config.yaml
n_layer: 15
d_model: 256
n_head: 2
n_kv_head: 2
head_dim: 128
d_mlp: 1024
vocab_size: 8192
activation: "tanh_gelu"
norm: "layernorm"
norm_place: "pre"
norm_eps: 1e-05
positions: "learned"
qk_norm: false
attn_scale: 0.0884
bias: "all"
tie_embeddings: true
parallel_block: false
init: "uniform"
init_std_qkv: 0.0689
init_std_o: 0.0
init_std_up: 0.0689
init_std_down: 0.0
optimizer: "soap_variant"
lr: 0.00531
beta1: 0.95
beta2: 0.99
weight_decay: 0.032
lr_head: 0.00844
grad_clip: 1.0
warmup_steps: 200
schedule: "wsd"
decay_fraction: 0.918
decay_shape: "linear"
final_lr_fraction: 0.0
batch_tokens: 262144
seq_len: 512
doc_mask: false
train_tokens: 906800000
steps: 3460
dataset: "wikipedia_en"
Each number is 500 + 25 x the weight over its row's rms, rounded and kept within 0 to 999. Layers, rows and columns count from 0. Numbers have three digits each. The size before them is the row's rms in percent of the matrix's.

# layer 10 attention value, 256x256, rms 0.137, rows 3-57, columns 0-127
098:507497539490509479510507463504555528544515470479520534502467512539468503476507509502463512512474542524473485518526468498496501520481486539484501469479485512486457485506504516494498470501434534462502497489460521474485477465543458544536479468511471511488468534535494527481528524514514515480532486486497519534516491533497513474514532516472503497476471522534544509506519479484474480482497
093:478495534534541505524489503524503565481510508543464519520477528482529559493506531486511522502495497454578495465529458495481524494507503494524501536507506497472515546515493559490500523528473536526531519525435519509458492497492495536492468482451504481480506519506478489479522499529508512493517488475503553487509493527491496502487493493541518498496490514470549510512491518495497469553515
094:531517512532469508500466562466534521519531555536449516496496491515493499487510533529496498504475485506501508502503541523524461501575510518500475497525442481487501496512426536528496500492545490447448517495486510470439514525481483499502493513520472482495503517463500500462552500499530512528495498561505466534509500494502499523495496477490475516478473504461468513523498496499521499497542
097:501465489500503466512494501536481451535521518513522525502522515481504528495510457512508457508511495500476505493496480519502486583524479446517526510524496530515490488512527493471471500532503514499525491483500531482488500478498465477482452569505496432500491485490549495533487527496469472520490501503476525492518498518543576515516497498454481492553413503483495519494431479482483490488507
098:491485501567476502512492576483455541499483510484477528500482501477520532521526486461508486523482502474452503497525498523475482539545444476489497490487527525538476566509497521551523515521486508571472492456558473520524498473474509526536470542556499502516507502513513492455494486516526493516491467472521504525499514537485524508512479482500497499500552511516471458476475489522465538463491
099:517537498448531543521422488510492522482510502512499517485544475482504519498523493503500471520485502479494516489499481489474469482502510540532476477511476537488492548484513536485498504490503505533518526522483559504527480481495513531486482492476487500494484463524466499456516478515542496497461515471500476501512476482506494505490521475510492508537532476437487472471493528497508530536515
083:530520497494524504531498493480545472503520474496489480512530517428488477474522529508560488513503492534525473496466488508504487473468527502506505520501475479511517497471497488499506509517481503475527504497448461478512508535484485489472504491519474547489542476504455507513516576504453516479485517494532489544502487477512495544489526512529568523501474506493502471533471495509534512501499
096:506517481539509527463511488446473496494541538506513483512503470513483493496480530526472497487469491513531497503478540492506454493495462555501458513462545479496457472525476506521506515519536484487544468485455436503486537462473532496495473527527508505480511509463532531536519488504515496464452485487467468522539481521482496514488488466495472494515512528454505492491472421497527469503530
087:509505464492464511487546495502484466501472452489510479508476512572498527516487488508490480457520492489459406521575456494506522545516516527462506484542493483471534477560501526507489489512486461529487533469523488515499513489497484553496518487504485490507518497516485501492522542501492522478460523537501551517475500487521478506496502479507487493499464469574495506497483504511470483510508
096:498499483467496445494509524456506487492479483539487546482520477478458564486505498492483530492490510512516515555484509523507534553486513565504520546510504501469525524550532487514478482489477480522500466503464498508494489513482494527501464498456466528484505454514491505464523521537498509505511541479484518522490476553520448521519500489503510495446485551472502483507505496479502478492533
108:496526472501501482477481482488506495481537530518538503493542490526476479514495505525443525480483522528501499485473489503539500476508454552496438490513489493496495464490536517547559495542533480504484537479555477528494504495527508511434500511471538523500510487504506531484525512480514514518499528528452471517442515486477498496512524475505483495511473530485515556495481478527559518529473
099:530493479512508473549520456527482521499496513485531485529494510477541498517486496499512549537525522502487525485495515520507478531481491474519517499537545557476454488504536534480502489535477523456493489453517522504494535499489519493523521518522513499506501499502527504516540488476500501515465478470520484507524522528522516457515490483467598536465515517485498489516482517518507531493513
106:532493503457499450483503468503516464494513563526529516522467491512486435516521520519520462514462508471471486492522518451507485481507509509461501517522521538530516470503507435495524487510483466497506463467479531513437526490505535556502469505466518483495475510522499503481471539513521510484553520505507473500478512510507487518507527506479531481429467463480511504535512507476493493510527
102:543561486467489527493547489517487432511497482526500478495498505534488489508496462497522505496493503529520496486507495536478535552577536518479546497490497522449502540533472475539508492470471486535473506527482474541499481527523470504506556501480445456510491493506500495461512479510488475521476530515509504523520500487497494509453466511461488522477540492496476494506508513454510464500539
100:528496545447454492497507482439494498499483515500477527503470473515524489455507478506486469542511468505531530498510497437495519503514485517427524516483496529469492446525478474501478498451506455503514470483504468468480505516518424567535482466458524529486459506503482527466530497466512515495487505512497491490512511505509479516525470496497509518488478483501514510526535498486495484519500
095:485506457468486487472469488459505487508495515477509517535481518503528500497520495468541504420523504525471544532507539506447510523489519537524529492520498551529483539504482474514491481500462476546486456507529542514490516461476563491522499470445517518528509480491523453507491485514517473500509517493490510488528460474471471452495476513502500524479532493486501523515464467503493520500553
101:467470533510533484468519484514484519519472479494511503474491485494481517472542530513513534489481510491550500522509468468510535490471479488512468506493486503501495474534549525488505501516478535527499488518531487504533479494516559456490436499520476501505532515521481534440521508454505513499461534470504512507506512487457487484463524518477541503527517499430482525499487454513522537505495
087:468483536526504527516528498488521480508533473553500507498467494484487547484533516489506512475462461530494472484511506504533490484508477517473515468536529515483496490505502451514494478495558524481473532491507474511455508501516468536510541475505498525513524474515513500507481535527469480472475509559497514475478460540499540517534449564479506534555496493506476538527495513500517516487501
096:479481514497504505472501494448442484462500527470486525484485490519532524481539498487555503462492514441482512532524471490517480495491507498449518464516493501453487529472500468501523491488491474494520466531487568516532461521481532489484498522497505524448528531515501506474452486541493457524496510481484488495510490515491543537489514475496498520491505513452487514511449477505490518489513
102:458477510516540526484528460500541535516456514505541508472485481531512432528507547471492496509476510511526519494480506466489484526502466515503518487498496534506496503490528496474488511502472482467536512494521507478541474464524498514504466468494500481473480545501530486493489518495506530497539529498468517492487498527506577562502467488500476479466492505490518518498513495484493480548493
089:525512525478474542501507510541492419515494517501513524473545487478490461491504500526519483501497481499511519519487506453522508512495494500517526463546503502481513470544469488463521482511449490512501503501541490507508508499484501536487503521502521449475512483489547480472501453502494536502511468489499549509515483514520560526502524478471490485473485492475538566512456483494542481509510
094:528479510523479479486475549505465490455523483518513469504488536492498516483556469505494477531523512511478476468485488464502495534504505506518487465482519502510445502518535447539505501475504520434512475518508493547519505502503478500500470469496504457474552500513568536485521523484528518500472506529488502516491501526494475481518435529459528507497460511508501524503495508545484511460460
089:529493495473541504485532484511538511464499493485474501521501492506548491489489489481531496509468484477443465506533466533497496535508537512513543499473520458521490484512474552520530539554492497527491493485531477506508492495521516543514491501518519525517523506543496510511495471529498452493491508502529491544527496485541501499489509474518508533531509521496475456506510522510533480475451
097:522482468492512500512509449463506465483517567462501467482495463510469526510498514510489508516485516518470511542513521462451478479536525481511513489483472531471481515534505515498469526511472498558504488524507511513497513511479464540533492514503452477496460523513518489474546440506485496575527543523532481511475532501488473521492525513449490502495515516498517516495464502476478524492517
092:504520531455520529485484489463465482542497471525504503476484469479478501520509450504493451497518471486494481476477518468486509481539468499476515479519537497499497515486502537494520492468458550499498514482519509465500487484487451491488487518445518524481483497500518489527477494514513426471517530465480524471519476515522525470494539499516525548460506499547497519496484491493545490492502
094:514482477516494524520511470496498501519478495499507508503496478531485530508515549486497502514481465538546500525521501497505522478544483444451490500487490451542510484448477547479482492531505504479477510463480542503495538516466486489478438529498484479519532542449515511427482514524498508496552546509559512490484447489517483489494481486503472502490499474541478544500534502516500447493485
095:450524489503507511475519494514541539510545455476554486528497497515538494517502501523473504487507508495508537479470502467469470494520497534499458493530446518505529496506543519511508515476520517488500506463529487471495484493520519522492525505514512518498484475512502495518481542504496503466518517536518513472512529444483525518459489477562478483490498514526462484498513465506484500538523
095:513520486528483503534509494513493504528518470518525481510477519496498501521469533536492508508499533520529501513469525527523487480540542512524489512521506478528517525494456488514494459508499445479474537480511476506517490503546482533533502501490417472512497505482493455504534486443545529529486470508492493499510490513514526508491495479499484522535511511491550532530513534488493521516494
091:490523512509506472494519456507482446501481484508488517517536521497435491499489466496476459514517467544502506533498574532522468480543472511488495505525491516538500497507483488473500501508461503480484480518510485497492479505477503475489517495474536526494489471478483499433506480510510467491475469501475550520494492507535483537530496497529462490490494518549459502530471471497486560475512
097:496522529523500510534520507480478487534526500497514515513533495537451419523496525533469515483512455510542495498455493539462507473518469509509466502504502538499466476513462520538519477506485477444458517513505499478494460518511508523509494471494530493500491489487515505564529548498510509507490477522478488474498566522480504481539502500528499532513464516509502518488524484503521493534499
102:561450437508530508526501514499480483517505483540519441510526506525513518539526500483439504472509472528508477491511497480513486516498548536517524467468506496506498491465519484507483487517514464476544510496454492460444527547501469501508501490453490492467488490486493495536518527559492508542511503522492469477463464488479498485505490502489505525441487513536543477490527511482521511484508
106:459498534499545506477480524495506516516518513470491516440486483507510512465435486483473517510504498492520530508488488506495487470509556510468512500450421480469493495504483499481459519517488494495481499498461525471534551484500522540491497502451469488515589495483489489486519476509475502474488467521497523512523483497484485522438487460506506489485511535532474507532500503458516500523528
103:481498465519467518493425479521517480537487485512512481506526476522534515478483505491482530455483534490516480513446513482480502478497523504534512491493507497495538503476488495486492493501497486495481520493494463500536457493536471503477487527482530543519508535478511496531499494451480501490535467489539515481455553435514507494479533480514452508485481450502514526542530553460461474497479
095:444484502528541501496485486477470518484516466483459528503498496533483482449491498489530533507500501486467433479525498522484549471455563487482498529453519514536503528495524550514494491487484494506537546512487500559509494505500528512480494480535492552506553491523510481472476500543505498501517490483516476513505543482477516516477456524504463492538519508505465466530543475531518485512468
101:504463471515488534502443525537514540517491487488482501494515449530542472540488516478488515464505542488535461516520475510463565497495541475479509531491506478517524521483493517440520488460524521541521474479488470499510471467503521484514496482539546493516499538510544473524496489504500513480477509503517476509469508456529487509473501524521470496485544524495495490525473519537466502544504
086:526489503491495529521483516496537496498491508481514484564527542480490542500528518456532504494483501492478529491473501472506549466508507479529490533499468491525536560501517486502520507497485554534510462481521494451535514508524545480525487508565491508461467518498465502491438498468528504510517467499486511481477494492469505518514475541551470527497539480478467458468500536477479552469486
087:502472513470502505520505476479527455506516457476502464545481520507501498483525466495533521545528524504454444507493466465492529486523505527462517502479507463490468476574486517474497519486519486495413504473489488486535469511491523459468514486536443460487481489523510500502444471467499533505485510478512489469463513543459502507477484494504544542509503477479520477517488498503539487462502
096:511488459459471532545514508486527506460530500487476535465508467508527476465523494496492451423485471485520512493513511495524499434509506514485461514508506457486485477481501463503474502478469510501488475460496514495494503478487507491474509497452497500501508544469526529480537502498486473551503483486496474488464474509514472493501514505520521520457494466567451527520519512527515537504462
097:493473497526502513490494511445507511501469495452534495506508499508513475480492537480457483504524500476484486490503498477459525504495500487497506478489501492536536471459506546505511542486508505490493498464476498497470476469534500526502513513506511521493518513459480515501505492455535537470515489504515529499531541466476497510520494498542504478516516464528504518509522534456465555493520
095:509548532505496496487468528511543491503483465536545479474509517524532507569502479510483523507476485495522516550516490481494518495517497495530542521488476510470505513550453477512483499488482470519491499487527522471496458485481451532503525468522472488517497489472512506442529486499488486493495506499513517478482486514500472438492560521491509498538534480529534508489479542470502484471482
104:513476501495463510523459529517486495446496506457474493445498474506490476503502480515522513474519483515486475505545542529524477526502490502511492506486450516484481511490500509494518467492475534473523517504504547539413530518480515491527477487496492534480533491484498490490491459524508460504523540500538465454486476471516476528489505466482512560482491470465521508494516508487482553475534
095:507467431440521487503489492516513486476469529466438515508507519478468520505480504459471499515491499552506431541523470487510526498486545540531508497502541504496481532486521475498454492498534493482499470534494513556523490488501507497514510525511497511482545496543465511477530543553498516451546504507467497508488465499495464464505520459492505483476521503517527463472518479536489482504515
093:488488510520516491515547524493482513451482462492467509494463493463509504471510532535482470516496536521512444497496506510451448547510503508488521501538487504514481495497549518512493492499527549510515488528472520526504537465495550453520484497526552459509504478500455543461505524491490478529475513505450476508505518502504524502467528531525564521499507524473478494477503473507534496510459
094:505487461512514535457493487528482462505506510476472549494460478530451446476510486479494467492514526520523500478449525532493517505468514501520530485494539523517497549500527452488511455500536515489540511526538420506523488534489532465499497483530448496485501490499477511529505485516494518513495501563529492454491482484523527496481526514553505469544511504499504510546485478545471526520447
097:465475495501502533533536495515493491503526542477513467526511471465514521529479475521491465487513515518523527486520505496501486521505519460529513489475506474513453504476483544479492501489491519471485522515507513517521516452501520475475495519501483450562516490529518510539482510481527518533531495504440564457535490486481542500501502513503530469513525497504501522518495506476487487511513
091:494507505559488455527501502504512537544514459528468474488502490483516493531479529502480529444521519476513516500528494510502479465529537489503477487511508510524524528478496550480494511476512483506512525535478485521521536470489534509489485523508513515541524539524531485511473490506499512520518509498519534530486505498518498509465441498507481448493503499460497512499494465491489521486496
102:483510532466455501485438513503486504486535508449543482504498531487528501490489467502492536540512544508469480507521488516527527542494503529501518480497501501494482517518506455470493501441493458496530507489475493459504471533516523503506483478492496516456496451531506513502532499529512484499476482457502497503551506506505480543504524497446545510506495519462493518527528465526507497510488
101:520488503505499488504528480511477513545514481467499501529513474544541469480504465481527470513466533462505495512467511500471546498480470515509483517478526536507535459465461520541466500524473483522485494473495483516535522515496501533532503509570525493534489496535520489420462510522557469519518524494521535509509493506502466523485454475545497524489527505507464518511521435467511462491484
092:548514439472475494506492520418494492451497542480487510515481495541505544531510494541503509498510511505494482498536507495510472485524514524469518497505505491513505513475456471471520474471514486504498506503422496490468539520495531487526497500498485513514475492467484453547507523475503500488499471485475498495556454494506505478511511471457499484454529473515510484508478477534448519512509
098:512466485504531494463529487485481473470491564541511520501501520515507489469495493513523520546493477480519439545505513499528520523508493521526498518538572545498488514490515450493465507485509444507524559543517528488490499495496493554515505483488498514508530498510451490481505484509525459504445510509431513539494501516484494496540476535500465472508495511478512490527477510526506459501514
104:534487499520491527526518471512480499482565528481493483513538475531512490507511495493489499447526499514483519494504520476503472505531540531491493442538550452505508531474512491497512494481540463478549511508523520486487518552527460497493511497531491504465500535436486498572501521508506469504511525550513470475529480457516544511509522520519494553519484451497515515477480472523506538485518
104:522447451496476515463489502519477505513482504467517501553502509480503518546498519486445507556500529523498496555463496501538504531482488490511527499512493507495490522488480481514519445479470487527489486488520482474508486503480565496561508462529519513468514514521490496466508520494519525447477509537487498462581508486484568516522528522514506484489503505479489483481472479555488488520486
109:485468513492507515548499523496543492458518510490472487502500481556513516465474490530489459485514492479471508495536470482437512490541541456493478523503485491508530529452432532512477494544492542472471533490486503524476565497508498510486495530526494522524548503526476507501526491518496489533496490532551512501506488508510473476484484469465460479553536485515489483503510516530481489514508
098:496498539497460514509482506474494535510482462520514481521514492512528525523479531517500510537513492521516512493495502473458453510508506541507507526515498504478551450441475501486487499492468516518514483492498510479481504486528467551523471507477475554488509570488503486511505533499504536534484511507500495515532501487511524513481500478469533483471505478509481504506521481523529526536540
088:435534521520450502487531489492474507493473502519488474525527512499473472467544525531529524504524488523490489502494449469472486510506481519497491494493462495538508498484544494484530534470533480505524506500488526532511465510509529534502546489465525492508528473479477473499515505535490507476467519497463507480503524478501487539491504490494498498485522476474496534525514536485535543489537
# layer 10 attention output (transposed), 256x256, rms 0.107, rows 3-56, columns 0-127
097:496512471507482462458521530504553508477476492499517477512502465477477461527501494548495495512524480526529515473479476459479539507518531512455465511457488516502534511492499500507496516473508537544493492517508451530476528470506478499493458460479516551503490462503488486497459512505481520475495475513527496543475526501479521459498513469534481494506517536514530498524508489531520517442474
092:509517487524474533523457528486547507521463454465524506542532501527514478478471507513505509463460480510486527523480478517493486494506524491517506494484507469500485498501503499478472460475529498492516492541451439483513506532482449461526537476475529475557513495488514452457466502494485474507516525503492483531503518519492545508491506525446479513486497499492484502495554514465526514512526
098:545463448538505487492521466503507486518494515558518482507504521537537483466509476525498515488466497522457526486537474482520545518511494513527495520465509520530511489534545504500516507489500471467447492481490524456514522509510540526467446479506473488541486441523497450532509485481475508523504508449513513481506448489480514499496522574501514511473479468523472529466516520497492492503527
094:501517455532508474490489476526483514488469507525498507492479495523506458507527483515519493530524567483540483470456544515501470520457489531515481498503512482498511529487481507531509494535499481499522464498539543469485542506515496499517506518474554480532505459471508494509552494480484474484477465496506472480455535506469499529489546526507530490477518515483555505504495466512485515487543
093:505477479533534521498485483538499461513474502488497506493542452460497487488483492492525532469504520533500498514494496500478512502475491468486489490499462507518527496497452516484428510550514527521496553508501504531493536513448507480493473462503528497462514466489458509503545510483480527513426487499480506465508500430509530537460515494509508508482493501511482485459554492486498491515489
097:491471509547506522533475497476512503532482516532513508505464464476521446504467488496512526533506497478510436513485510553496471485485506520507516504521507503536505533527481488474509552482491483491460515546482476515491527487501565537528537536506501524510517486513469472492459495503465534501485497484472485497522487520499497472509509491493479525514464504502526518481550496476511499516519
084:537471535448507470513513516504517495509511512520487487497475463478516535488488486532458445503508548501505523489501491427513498484499508497500527460507506507541507469479501528449540507489482535494519501502533487497493471483551501475547512502531482516552498568484466451501536477508519499464474494510496528490522513500480512496522484498454445482507497508502481478487477497504477598482476
092:478478456526527499529488495494484512499514503546484503508510475492481456425509536503487519483515460496505483519489510491471506477478489483511510504499510530506479458504480516496487494509435530491469506514499501518534516508496544522472490440456472493495478523542523478480491554501537463519499515490513492500474508491496458529496533501485539543545529472533507487537485524495487495506460
087:489526512518462515490519451490519419507518491498498490501500495496492528551506509497503457468503523512485510509494531487503511481524542483490487497492498479516533528490522501487510484483501536548453530507504517565460487495511510495500460557500555499508467576498509484491495461482541526510489458482516510476494513451514530502495529551523532499471493525506466496496483494505481463469449
092:482456467495520505508445477537508495469458487465537519494525512485496487419462503523522496535516503500475510502486510508517455459492505554493512481517503515525448471495546499432462507525518497479532533519506480514552480515527519509493493459500531487485508472501488544495496463541523492463521466505498489468521549493483460513529498491498458495484496509470502493563519504519549543501521
101:474507485498475506495533487479447480515547476526493498500433527506525475494456505482535499501507438504514495505476517468475535482480474517496518504544515478500467512495508480467502544504442552477501495478447498527542480494497502501481468485444446475517483553502514467504457499500483491493516541504488508466501476515504479524503527513472484481502486464493504519489503476528473482523507
095:457513517515525481465506571558518493498559525464518529494489446508509519509527504477533501479473488510532472521460484497496512503510507477510491504504488502509482480502445531488497443487469549503494445471499510545525491525484471475519477482522462522476509467481487492507538489501496497521509488527485490503492548478462532484516535491488477525487494516528489520486488527481503515493527
102:505521448447543527514520442484495482515522494537536508491516489479469462522494486550513464475518459500493483467559537463514502511517472464479478508476537501472473494508492555450528466460502503477489449516478510493515506534532525495511495490484500523476506482520556457515503476517513503502518466525486471506543515522480460508518552502508506494532517473482521499490496496493491514549506
101:484486492495508497511541464471502495553455535514531487535442510463516503468538505479462503505513519505493497522539486536507482475471543482491497519471508537554508477503522481521518488506533492474490489523481484465523547452506532461446495529509571507460469474517493499484516447533494526497481499460510498484530504496495466481479499525478444485478506495464477517503508485481545463483520
100:534505439458485498510517477483522492460512484527567454503532499461502470496500509498469474485491497483519490495557476571510520470524510459474482467507500534508499474516473510517532518478484501482471487502503518485503466517516479511530533518530520522493495513488495522511446504506512493459513497530510538544469505489502504497488502471569505492475496514517490518481478519524509512506520
096:519518516490516554530504507511500499462505520445519512522515505529517481454448487484527513510493470494476451491486507518528550484474513535523492480477487469489494512478483489480478496546534478493477509520492531499490493503492488527472487499537520479435493475521506506522502528480492523490539488538511483522516470554487507511503482497501488449478478450480506508535499499502537494489473
098:465526483548495497511456511518518507504500457525476519517517483495529497449505491527550511534492487543499481521434536528468498450468457487517544502548497475496503502552543473483512520521550480487538494524493420507467490499518494522520477489490498498481461493494490498489500512510491489500510566483507465515478498522515474545479488457474458479558492485456495513491520539496464470540556
086:534492523497506535465484427496496476514546464472504444508512510491494526510495509518499487510511473522471548493494504495499508495557491480504481512491566472483493525517498549492516491458497516503536489468520491511492532476475518499496484496482558502491463516505462446503539509484487497521507478494507516528483513449510509511484482532524527477478504483506474463520480449525522479502509
089:445489492483479494506517507516534516494509530483575496508527486519481473523470506499526504526517523537487526536511476494498560531459488522492502510502503477528533534500517500519497523524436541487547512517514476493507497521554497549531454513506507504523475506484520507497492534465522530517545483463519456523477503531487486504481479531506495471527477505449474531536483500495503501500506
096:476510477512471531469501536498480513472497530517464491530528491497460508510471469515478479506549507536505474521475521513504517514478490515450545518460528486516503455491502474531458506525510538495499497517480512527475482528455504486515473520454458568491514502507515500493477503521507533451470492487522507577531494498505463532488467459508519502542505507515540490532476512476462537527514
089:446453477483549511531484501458506529550475495491540481510490480532494498501520487511542455488542521475491474486564473501530460507456464463499485507513546545493503512466491479516510538546508540512499510557480525475496482465501503493464491520500479515479495541541537521494503480511534455488520448522481536496532496498493459495478518539510507461472519529461520447485491468511472509524512
091:506446481513505497512492496518468515471509503522511510477492519490468523525495547466514513502478555553536579497493549517508502487483553557491507475523491498478500495471448501519545476503494515577531520476518490497525482511487470473478510497475515514480506515540463483525551526484489483524476477528521504486438492511488497509492552468472559498501489521567490501507520530524523486468515
088:493489492487523484550507475501526529476515485522519521525465450519510494524529503489461484487489513538495496537518493466515484491525533497517480484493492505502494483503500464510454465430520498516460516545475478527516514496495473520453512488483543458473495511433488474500556496475477527489508498476508477470524552510472518508514535495477469500471488500516514562499495490478464475486503
097:499492471493493476543518502525471482487500515531518502514485492414539460498472494480539498505516532497486458501497490512519455557480465476487506438492493527507450415488476469503505517494530508497467521482486489543503508448540517494483487487528542519510524479501538499507487481547538439475516451532489476487517492539470488506479482501494496507478479481479506511477512540469488496531485
089:529482491508468522474518523496556503551516531488527428525514530506505496464504532531494485476511490476548525517506488482467531482474517433476521503477473522507477485494472475511445527489541522475494452469491528500546494506484519499487528522471483485483514515464518446460469502495501512463512484465492485525484504440460471552553533504450489500500507496482530543496498482531539489464479
090:531473469492488534480483458514485487496483473507481476526524477516526491504513483484459510473463453461458511504494487496475519480520524536515474548479530522433503475497478462488524487505544513465479487504517504473492515527491452521477490475460524476530496452524535506481484461505527444482510482490545583504463481493476508541493479546495513507468510464503506505514523510496483510551505
094:495482513520517532484481492475493513529473496510489509476516507545516453509472473511482545501499513518529497533513491521484498511501482491502501476566495445566485495511460438455508494479519503478489531462506548484523470534491491508539484476468519530498486468500484534488495507492490493543474575460477478473485512496484490492484479513522505476499512509514525506513479489535516523504498
094:557489494481489499520494463508551493524518533490505489565492441491512484486500486491492501522533493546517474465544501533504489503538514507550536553519468530495499503493503543452494471479506467493457501486474483471495496450468517512509515504472515506524508521538539457527548519503491521497518523465503515517524521479429516496471499513489505492427492493480458479482440452489440517511499
090:475521441526458506528486506527487506480470538487486445508458546509523539566460514516482483511504488467479543465506494474498510512508521509482492476512516525524483527523503531494461491546490486541474530506525585513508513521485497545510507493530504526498531502556487471547565474497493522506507509495503467451484503469511483489498481497533471500475501507506497507501478506573480497464491
096:513536487493486494509552499500563455511539487495532498565469525495517485454469513502506515517493493511530518493511482501495485556533470495517466484524514480489509508500559503497520504527489486480554526450522523506466507501480513509492514533471448530534517479528500496494470488492490534469506576520496569502526426501454510522517499496491482495498534509487507542515495474542477536481488
098:529515490474492537505540523477518472498487516500562497458471512474535530477492513471487495527499543499540535483498520464511475504520498506531460518490506462475475493480470526480498466470516513489486474466475473498504508489492489478457529495508494498538520485485524541489489485533515482513526465493516539471507531519489507528541529489499522530482493465493481493589483505500552527513448
106:474438463490512462509488472505484562521520503562488465531510517495495505490521510489476520491451520474473453548504507501496484509531502492494467471497555508497477487486518483479540487542473513520481532493506517479490502499511487467495536500471539476529483496520571505507479490472516481510508519441495503507551527532479503499457487513532483493465512471504465523538510496539528516502466
093:502519494463463470546524513502472447519469514473474563499510523497501476574514523478494510500512455520511502490544479505512508566527500471485498517485510486498519522511510440539483494482465490513489506504526496504490477506468485467505573508498476501504476507531499535556482516499507498514504514488491516531491461483495526524492509519505491502461501485523542539474516465464458508483489
092:528484550484487498520502517486510461534480513494526515526481510467513490514493540516488561471503493517473508524461485458471478443509496531456482448489483527536504516501509481455522532473477514479515511537528484512473506521474479528538472473489515491497486527475537501483461526476502514505479516462487510532472469509486486488491493481505534476504485478475470542524506510503467508516437
098:498497550494524525513492478480485501493471511510488474522526520509523478552545497511492523491504500494498463521497482575516475499442492473524540497477497506479523525490491487486502491493488534428506515488500451477467513508498482554518529538463446496526474528514508506508429556495488504490498530472456485463511470495499466496528457517486509484537471515526549497515514481464484505523487
083:518489538534543506481495502454511493518516481456470501484510513507481473485514471442513513570553502469490536526499457500473501490474522547476459499488507465495510449498495494521463540483559519514529521505519489495478495516503493483511513510522485507505475489494477499501497495464501542545492488510493495507521517507551503478524479492457496490550503506470488504458510463440501518515497
086:473498509510513500478455500544488509510479488509522531504453477521506516532499538495532469498482517495511504496507522525486533512495521484543476515486488496503538490472452549526522468473467526526535491528503486478517532480484544489497522471534546506522500498481485497482545504477503512475535533514481515499491506517514523511502494469432482503508492514504501535528501501490510508506513
091:537548512493500469487503503496488484504537470519517498503506471513523494512512506481452449478523494510507509493541493483548558529537506527522517473507486466490482539462476515504510496526522510495507516501514505509490468522529488508481479555499476491499498542491513457454488500509549535517516521535510531501513462501498527517546465521501536564520467529514502506538510529531524511483459
102:520513473487504486507544495484481491461499486495530503498521513493498486483491486468470504543492487512531511560524464508465508533510495526506489539486472482494500490537514493496471500477464555476464467475516531510489511504446497533512500500497491529532515512464500507546495491553462528507522511439513507527500541487502545459462532486518501525554486511525540472504544510478440532499485
087:455492557449464479506495454521511522529490512532475503561474522518492506461513489502561520515520477512506474498521510521497490504498496499555467490484478463481480472499536499510454518467550474531479500533507445515508540498513481517478517485504515510486511508484523502508490507500467513488496485546508515515488483520528548489505493518499442511442534519519524484528527487497559487508507
095:513470531530516482530491470462548471486539519517531476503529504480508511502511462510480482523502498466452484492524477492530585459526479511548507497500470542536514479469488474468518526490510504487493481506474484429529528544516520496479468502502520486541524506500537503493513487516470514484499514505508476486497518497489475453478505513523505515514472484493482498516493489538518513533521
087:533509473522504482500465474531486459495523518502495468475519506436470509502490463516520470501467500449524484485491483468555454486530521524458500482496444487507505539513508537471473497468477535524490449493474483533487501507544563480462543480500499497493505497523518477474481508459511495531476518537455495533491498544527510517514489516496519479520466483530485472509480534486521498502496
094:558496487492470485479480502516488520509486523485486504454531470497518499463516480513526483492485577458535561518481537438520475485514471480506531465535500501491538488526470492483532472516498527535511501462501452513492482493479498497507450495496471512526540469472494492532524528508505516506469510512471514507484510517481491499508496496477483506565494540531486478475513541517487462501520
097:538513514491504516540509495484515504499525468542521469478465545470496486509515526489517492458508473508477514511527489480527470509461476531475503512482501480531539539507487502478528529518514458502502534479559523511464474465471496483531491488563538519500505527539489504507477530500496518466525497500498495476508474563506466523480504554465445488541491480523511474480476470490494523526514
094:585468516494483474485504526493504519510500525446486515467499490477491482478528509459492510506487510467512510519504491481482459505496526519529513488465550476477482496499489479525519480552478463534529484483471541500474539460501515452501489499453493486456510475493560485480520491495504462493499475496501497543479435471505535482524476476481501475518548490549505464510518481482500522503502
089:449470528507497468493467528457436470510522521493456541524512473541505478523486457518538529499471507522479459526515507491497488544513516479473529511486526507466480517546495519524522533520484509468504490544547576504531465480493492504521522475535499482496515478507495507477517465477509476481494501482519494469511444498487523504499496493497522501519495498523482523479508510482452489570521
100:450507486488486538496502506483531504464456461507504519518492496506494522456493532472523492488527513511505513501507478505487499485501459532510461471491483522516532518516467496498519498508490476500505495519500495521534527507502491489530488457509554484521541481513469475513489520513547497491518486514472437447487533514497447483475514462551507499479461516522480529518491473572588525432520
099:478494502505527536521512483515507475526459555481465560505487513525522490501485486489513538490479486506521532516521454483526522481498515548474483489526466521504525489521520478527506486505515530488527516557507510512500507501487495526481493503496554517452533552437492487538494476493507498483519498522515505496521516508524496527496498507500488514510496482471503546500501510472499489522542
086:547482491510530530492493508472542499494485511483484478468513458537509481469483487476488457485456483505469483511480493478526482530518521525541482515504465531502545488465488527489452468471484480497514472485497514473510471487485517527499508517498540473532500482510519500524503480503536485548542460483500491488474524536535512501510464573523554547478515508535471500510494509489519495502491
093:495513470489489557522493518474527480494536483523502478549467513473488522515456513529473470459542497481468499520502532509468497503455520495487502491535477515508485498498504523485519500503471517463491471547495479484500512473480539469456500506508514508490508474510508525529522538449523519483529495514493509498504527466544433499529515475491501464499525521538497483465509528500505473476523
099:519522513481478472483534508469500443436529494513532523481484487497537482492525527478492512504508520497548527524527519469498552523504487514527486508450452495541494504514500505490468520476485483463488476463488509475487498471472528508489493489514506515573521500536483524497488534493531526524498434502511520511508472513500495516512494546508553508502492515477483473515445502464506518470449
101:474508490488511531478508510472531492522496475469532492506509505502462485471510502516525511514511522497528474524490518534507483500466455532533471522487459534524563486518473493459504491525553475505455512493520496520527511544480485531472479519514479511518519517505496535532508514482479496516520521507461505488479501514531470514502476480494495473502504526482507482468479461533508476505472
107:562485498510542475519532468527484503540530535518483494507520485516543470495479452502512480438496520497467500536500498474556496530509498528518515496501527485543487507501512485538527494460479495510467488512493508472454537480512535553494526498553538470529491521478550471516496496479538474566505517490488524497535453498513527461506497504501513460485469485552479543504539537514484501504474
096:553516483538506525505512508478478500530485520484488485519549481545483541477483486524473537476466496508511508483509518537536492486503484482500464486529492497544456540510460469502460502459464552484464487469481510462487482507474519481490487479482460511513491478516498479523507487522548474476556490506528530514506471505502504497479461482521538526478487529442510494486516510514480512500545